config.toml
d_model = 64
n_kv_head = 1
vocab_size = 2048
rope_base = 10000.0
qk_norm = false
init = "normal"
lr = 0.00669
beta1 = 0.95
warmup_steps = 200
schedule = "wsd"
final_lr_fraction = 0.1
z_loss = 0.0001
dataset = "wikipedia_en"
Each number is 128 + 32 x the weight over its row's rms, rounded and kept within 0 to 255. Layers, rows and columns count from 0. Numbers have three digits each. The size before them is the row's rms in percent of the matrix's.

# layer 3 attention query, 64x64, rms 0.206, rows 0-63, columns 0-63
080:118141161131139111139127133144083137099128181137158106132129135195160087148216148070088068148057114131108168126131121148150073095087117105156104136097151060164161150146181106088140123143148115
078:115149075150154192123120138065142081145108152119155063137150103143154085152123136196147083166112166125152098170139091094086133110062097151213099141161126129115126107131124159083095129165134132
099:092148129149185152150084103178127105111163139139168104051127111159156131187140119127111119117065147189157135128077116097161138138096087196153134110086125082178153068105160116115135132079138141
085:171127132090134095083085074126100123146140138131096147110164070115144135102167147190109138157142162125154089185129128081120115112079144101114121129187169214209134145140089148111114118093085134
102:133122110125138123141089150141101126131133097162147150083128094148160109101147170141123135120034151153191122153170064133128134067117149134193127131094059195187125120070105137120155150109086139
100:173143111135129123152059143067128060177086082135124135090207173119132197191101133130171095094146135129152133114142076132120168126173118167128099140116127165151087124114078092142115133120117099
072:111130169116118110166161144075174131118146078103142083065111121104079122124084161121083175165128133104108133108087149100156195113083139181113141123134075138150137136088165165115184147181132190
104:119142063145132154132163070138153173125065123120074102143134171102107114121104104114133125152154142201135142087095146173156108168112118177122091091081125129097181133109157162144151168098202077
107:094128099186089127067094102144120095123159146132115160106152128146114054189200133141148124154140169154156112143110108173131154084148077094157152070066143114187104102082132151143154141150120103
098:056088151188144183172129070059143118126126148181159101157144132183101145113125143114122089152117089105102110142127161100162109074111173125117088145110147187126141061126164111153153137104136167
090:114143147151073070207117140162108149125132089069141149122164107151144086121088089114089074104175095097146164146137154114135213102114138162121128137116160136167116137148130064134138095173164077
119:117132159151114162114074127114128093088131095122154132150132095135178141114027117166099136166160143109124079153184108191097142114116121132101185112114152098183065180111174134086115168146138113
099:108122152118153170134149126166080098167159132119128121116150089098144122149093064121113057178131146095057102191188115117131110164184140162175142146133145145149091094124105063127110072145166117
125:077130156148134152132196131146137113107094125116101158171118092108102120121135139181129135145144183185102077120150144111110115104124134129147119122092066154068123056126102200136061136169131202
102:146137156073171120124130168072119138099102127084131080118155168168160132123145092155090108094099201110158152110179054078077123139096100046175138156134162106123153143140148151165130134135133114
085:148152230118150075135114104097103128165103133079146103085181084106135175102156128148102139085068100138133143129118186166119163118152113119155113108139180136154215125127112107089104152098120113
083:117164166148176108166118120179069172152107164136127130120121135180123117116174132106091055177033088131106146104105087104165124114106094151182099142113130084120175104160123140125178142101148115
097:117169137135108124217178119131123135105102082150122107163142124172113155145114155065109092148118080142119162055046139092177101096189154158151107113094145078155150116149101135150170132138124128
097:121125107066128099174116087096130154118122206136092206203100137142108086128121165150177139145133155096147088099136113092148100182068147124104091149117157081152106101181102113140144156150138104
089:159151103122115117100112126080221149112085167103053163156141102107130169141083117127137119133079153105115097157122130142040141113068146122100152182156170158157136167166148120098119129107115085
087:166081114181126066078123166121166107168115131189084122117149079097112159105149115161094177136182105124091091206128118148115151101160113111171182140147095125102145149090088079122109109104140144
089:111102144112153121091162081103161136170180085104176092100145082082082190103104155146095103147125118203119084104115152118143109185106133092199124170152106149122088119128141154131135087169102158
108:119139119138179122155125171167080112077164149154107118129109162181145089047173127107106124132147140164145110090117098111182072128093117133197102158073105162167143081149123069117179140132121121
105:161142063169158073160150149100071165131139153166054122099079129169152158072145114115136170129161143117129061127107104121085128150100147139123129168168153128072096121115179191116122110131149094
092:131134190090063104075158150146147165121174168123092111110071116129107159136097085169106119150126134127056116127086192123126146099106105147115150208138085113117094125152170136076131166138141174
108:092135057137217143137156107123140119123136173070111136115148158072105143164089070180132094073083102122157140174111131080127140123148193132130158095146178148086163131138153087142130127130095127
091:153157127106102160119145088114147136121144188099073122188111125065072129086135160192116142141108135105140116093193111186131113135151078099111099079102178150178092122156136149189123127108103087
106:104132102097127101123172115138102115165139129130184123115113159113129171136126150197202169121117154151091096158130107129127139042180225143106150093100116123124089114121162050147132108098135123
093:092156134070136136120152178094123139155087118151128104134157145178103083101162115179061063131132113165076116118128129097133233173109123117113138151126134095134093142123116130118168202172108128
113:087104144121096114111076100197112138167123091180078176180152123118138149110116134190080164173133106115136109169105109103118120138145144116178118096134163181143121140121103101082065159101198094
098:160132117135121083175124090111179145078171112153124115178153086123117174082155143087087073117097123154083144138133135104157152137106109084184103100134183144086146117123121121140077167228125124
093:093159149163170170133066123093086144076190119116000162091133109133169136146108148167156129111137089130129074146098137117121155107128110127180113128140162169135092140111173144140102132124110118
090:162117084134154119111177082217146161083146106116160112115125105077135087128134193144057157129146148154126110076126163169146136104115124142098095115141170144129044147095125144182157142101122094
093:153090096118161152114131137095159099113133138143151095149071187169119136178137123094153180153141143093130107158108111135053131130144125092113125083092084089180106158116063084113118156175211134
095:140151074134156117170136091179059135107104054175122123099084132113156117139148173144129160133101142143163053097081124135096135110174132135159128053103147124132141183102174132185141164153141127
082:122102130165055124119090181145140114098100164120125167187116121164125141123182083110105121092101109129083205141125063129107126137109205108148156139143123166084126100137095164106199160130155139
100:110199103135105112099128089150087114044101135138107133112133112173095106086187134116109124064188100119133169132129160121123144114135127129151100201168117095130167114141111086164184124135206118
104:108127159085086089146128081143186085126088134099124177186137091165122184084153113084113086109129117114121144126211178175125146174099108093150130114121144154112082126172133106145090115125189141
063:114171168198098146087131161133098115085153064150109116149111108135125145175091160091125106136125150132127126123102172165105168119181097135127127154117139144104147040166110064170183092178123093
114:146139088151100121127139114188130138073144142148169085109177089075119169057151143153095143176146145127086156169185136160107145106143087145105142125079086076136175122113137121151163082149082075
107:123093139141145166185134175139054121152137077145145111134120127089118124100111151090132109099157166182132107115113153112154179162123073100150168179101127124165028133151170079120157153082105116
108:100168132132144104152171150114129156050143153134158114068169120084144059120062104197173139184164185113157129104125098167151133108128079122073135149151113106104116132126143111164117140089124083
113:171129139148131101150131194091108166065145066118103133131129188182094138113130144147139064188113164109150087107126067101135076124099113133189106159100082132188150135164113104115158128113105140
102:170125157134157120138173147088129078164105140130199120164149143123111161091123149120230135090092121160047128158146123089104095120135168139112092154152111132113143140108159110116039148122086110
111:146146121106103132076096131108144171090195161144100099104112122114162118089156141145162219103092085089206167106167118134167149152158127135106105108104145154175100163114117064142161119109081115
084:161168159089096091150148114113085063177133175137193100167102072151088164188111111171088165162089137142132141104123127139108160139141145145169092132151085110104152117128163095090142069112080134
113:157088127133127127168132110158129106104086150146114139144174116160101133169113168103102148101123179158138152103078165114134166052097125102060115147130084126146133240124106087100112081178140139
117:206141104084063176090105108117072136141145168132211143100080153150137130109117097143141141139108176162091093174135072104140129149121187168081129129112179157117104149129112092144156106115133107
119:134088125129181153149146110192109113083146123130135088103121126081130100108169184152099144134124142124142084051176164122151146098134086117081125101120208143159126148137092109159203131058120116
103:143136145115171166145183110209121151069129089112151087136087161111146094104124202136058150113177147101093126076115173140151121162144106119081117112128140134138075107159100134146191105113152092
089:074161114133131101129150133100114129117136128162093107065109129086108154129096099165122176132122164197123117102098156107099109106132083181172149109088097098188179087106140184102108103190189157
094:153143148109102151072097141063145104154114155068107144176134145115130175160093135120173130124100146101111157225127131104097088167144158076121086152154086142131177099165095144104060138125113153
112:183121114108099105152125084059098150138115156149114123155141087113177118227137114130175152136103065122138131153077127037154137127150148132146121071128177065171145131140155123141110139132115129
104:127160174157136108139159134126135103078082088099119164117151134160186118120158122138123104115096156133143227097138137143166077096118114166142175080094152094106037090144145117090164150113140088
108:128140097124161142173149123187118110071123112155144124119077145119122064112168122146088157078167090193159118041104121131179149088130131155156117143083153142144104118130120123158218089106122140
115:083183152121142148182087144135132056140153097093141131191098187144099147123126093102171136100083088182168133107130159127119144122201149118059170109123109133164118086141107141112136083136091097
102:146097059115184100097071122131157135131143083146172119080155059122104130171149127123168139135073150109116096181127120124136144090148175066142167135139145141071138148156100138095197173120154113
097:131089163132162104140158162097135031107102072133157166172157098155109133120071058135106179103135084111122118163136145095075132133182167151119136146139121138125158048111149128150152166153109135
112:118102128160125173096150090172117150106063171106151149092126069110095211114146058154114093142135079109204108144093097141087140138127137169102152123112126121165171146152159125124117117128185174
104:086122128078115145123098167084120154126121155160135141142132112083167158130161108139127065097133147120138118189140169113114089129099122171078124169057036117194135120181128172105099138111169158
103:128183117140109096102111101151134148168062080088125121100186130143148105162187138109155104125140105120157128134114125174092105173119179205085068163111086152096057117137116134119170168114113149
098:094148200124168167121078128137093103151136134182112165126139110197146135138094129074145115189120109164109194115098079141093119178099096106127140082125178082130089162160113159116122098158088102
103:098140148111154104108152102156093085116110094158164127126084135106143113147114145119152109115228132135109081154163104185213082163164149121132150102122098153167145122080131164121139098042096132
104:103117132136092069130127154129171123150161195111075181055132098130150086106188163138101034139115090115103121100120145105119077113154160180123165102118148153103139187123151131136105100134141154